Each number is 500 + 50 x the weight over the matrix's rms, rounded and kept within 0 to 999. Layers, rows and columns count from 0. Numbers have three digits each.

# o: layer 3 attention output (transposed), 256x256, rms 0.0636, rows 19-29, columns 128-255
# v: layer 3 attention value, 256x256, rms 0.0754, rows 20-29, columns 128-255
o19:509464541416468453480496392521530498487524507571499507608510478433501415570547439420467585457489596576455490450441431564526473477444553475487530489394565471418424470548417483532494529535531535611437532479550490440486520507478397420552542562453456460375459468579522442463518503510566537521428537558562520622452483421462518461497503510549521598438475473637529551421419468579553499506546
v20:476453522495469543526573513454501547592452462448529513390472450443537479521569538449463464494488479529509387498514537523480558361570554582494453488497483501567525463525528567422511516458571547523566358472576440496460519505491479451489537581498535518478491490504580470552547575531467466404454511534494462520485472551598468429428496478475470486557458535455582551482461539506471490462492
o20:506509473480450496517481522494498513480515499482454434545534523494526472495471482583530588506575581515504543516467519412509446517421431456455537533503590525559492563399424477515524479503479522527502512566469552402521520519396541478566477393514516523475504588493448548405449552610506588566506458440545502483511438531498508497553499451502530493498502467560461501434575464495572485495479
v21:417458532509509521490522485481591487410551505533555532501446510472421559563510525492447614456523529481546521547609428544475487424475524487586449495561457453473494520478487431431536478472541469492405409544438403448560490465469481531559514484482433516447474587525516514530551499503567532466511443527524447543524461471439497409460578548541495429526529538487565435538461527509494480558485
o21:563476518477608512517362463559475458495473431518575463503548521493578485478483442439596429499509444400471489495504473472395469526487479482493642483475550471474622542445449479501576522450500503414515466462511574494478530448584554445467534501471478565547500459408495422511485564457513543504513484480483513532482438488624493558563436495484556497440517452519469461548467527462572566462536
v22:467424571535520493495506498481480475526462588453464529555440449505499399486476519565448412487515382495514451529466442472545445577492430526537504536484607428495556477561437461416500445538485530571598561443444491490525533440413554512553543580483445394495457542601514563554559440516461488513465516450476497457554313460524545486517506473431522516537501544509470381515595475571500541503592
o22:512574489424536475468490509531400507587457444483462538470564450436548604506471511407546566470568549506404577518482506538496563490572508476445511450545461499454543531461447469557442415475530544508505428605573537445498460515563454470553466415542466517542525523498525418443406490546493546446691469583431509602483600514517547554541369517530470495507445493407498600508504577460481459435452
v23:481507533401511553576512492543477509415497478457505521464493484552463502431507519508475563548550518467482561495487451488572468487401437561564521555594424453525567460496506543526499475462472475565543460450483518559521441535478498524518447524520489516438573498478472429504428581542601481497543568423599638500462451538489500438419484580438463465494564498541483519543504463403530551550531
o23:596507493560473437386463396483463531475506530458448473557491514466455528445536491471592454549538471556475535543564595483399491533522487467462503495438538566479489487501533437426522466583497510375505520536495494503488537519539431465528577563480521455530449498485514503477508441459460453461461557530465421567439577424481489540476516481484422581489550484465521492464440465625535436473491
v24:505459554471611554553569586550539435490548558560474488498493515574503461404554577561459537431516401538561455427447471543499597498448562493589480523532551452524532481450458439515590533590544528538493491454526450483475483512544515472509513537427508520557476507512516494411517553567493526394517501501471396462465429389506470496459435421463536569477471518528598515529520427549497473491434
o24:556493454532456452513485432486468494473444550403565495482508489482475444547484516514559456524563499456481588510472497518470461538482434550497499532472487420439498428552441531538429519431356418416452455530549440510513551542544560454513516497471554504467541526577459499471541462447464540473500452462507572482469502537530455544527493570560395510569521473514459499522563390530527552551514
v25:528482487481531559461439413481423527530493542526544507511502467580511583471522502525485531475479470498492521374489456469418554514477612503413443488542560476458571531582445523543539492546464604553545429502485544506521551537548445427523483451551515515547470469435436530590440527536476514502527490526543663552498516468427444491434481498423510500496564502546443549517470488494454399560488
o25:503603446507445429426519579492581466453580456485475585516536469485489459556444500492547374471368523507451424508548552524520387449557465527545534523502430600502479531478507492533505465477472482464517411530493556522492427503470569523513506538473448437477522477549526480514443441506428420604524462455470483450422500583494474501524501497559509505467483510404558457455502482479518580540468
v26:488505439552491600517542528569438539601466440532498430543461548490383477562545513532464495459459455501511489532495481511506518487524569490588486533506440464544509428528499545461537454516604529423496480519535512480554552469499456482589573510564457507479540504531414451532449470528546531501563496528515511437502433526413527483511430580571424484389527434463473541527557514506513422402521
o26:475512506539461473497511387506526478428437510509516544510573477477510531467450459415563476527486490545519490399380404432428415546486465505382530515512550447456460499419519381566496477550503444472404561547478499568418416499554538456515587443426475480529464467540511515492606510542512354500418458553458516523510504465561500497480505380486553441546501516543459499628535539561519511501510
v27:525523400422586530549462523531505491503483560479486453510490448457470463539581498543508552472479468428474405518506426413505579539480461572505444443650443504453439443522526574499504448482527476496526529544520534446552559465482621542525366536443447560455524490457507557530524604489454421516561548464513532538516430521476525509529468409588504451490569482421443505439507519475573553502489
o27:549399513543416493500498520555559528552505416504574455518539521439466535520509571441528474514538469584474538521547521548498463541529449348428558553559578519489491523487431429485568540455488561538482532458455487569466495529497482462603543428484491513493463519499513493506546502539534472375460464493512494484447532542533505447494550556463490529525542485549509419564476411552411527552502
v28:423447472527510528482482509486413483450437501593403437541404491537525461539496484507564504553474472485447503542576501455454545474506542520477455484520554492432470527510492521491599475415459597574519506518448514503411513480501428587537538529566469421513477518451509562454481490500507519554528524402486529479510486482530531457635496469561515427453469497454456500538451479503376556505461
o28:524452560412541565560449529527481512491511493496526527403427481467484500589509556488418421507433503502541542414474473506499528496558567547472488535478527470460510447483614435443393498495453514411490503457514568533530464488497461548529495458512574602507511475571474488420480501444612500594423441488482487486485581475479477459360474512484522515556473511436550529481455512609513491526475
v29:472538382490586548445472524503545490520450516495627484523491428491522451556434506534604577425581428440447444460514559508485500523465568521460528419470467462560461486546501398481503550566476503515455539503528477562569554490540605498485470599483441559509539404409491512454484495512481469490536441550522434481577539513532513495603497473511494453535561419454515486507459507514547553477408
o29:545442526521492418591563458560447493512510568521406546435514524482489546429458486415525522443522455461444486505480491521554480477537439598517500529513549525551477513462372510533501500422510449467595463490500517470537564473484409413517474384503472518373499581580551438474516588500555575495392550431489549495540434516516430479453505525468438496511445538601545581456462547444372495508601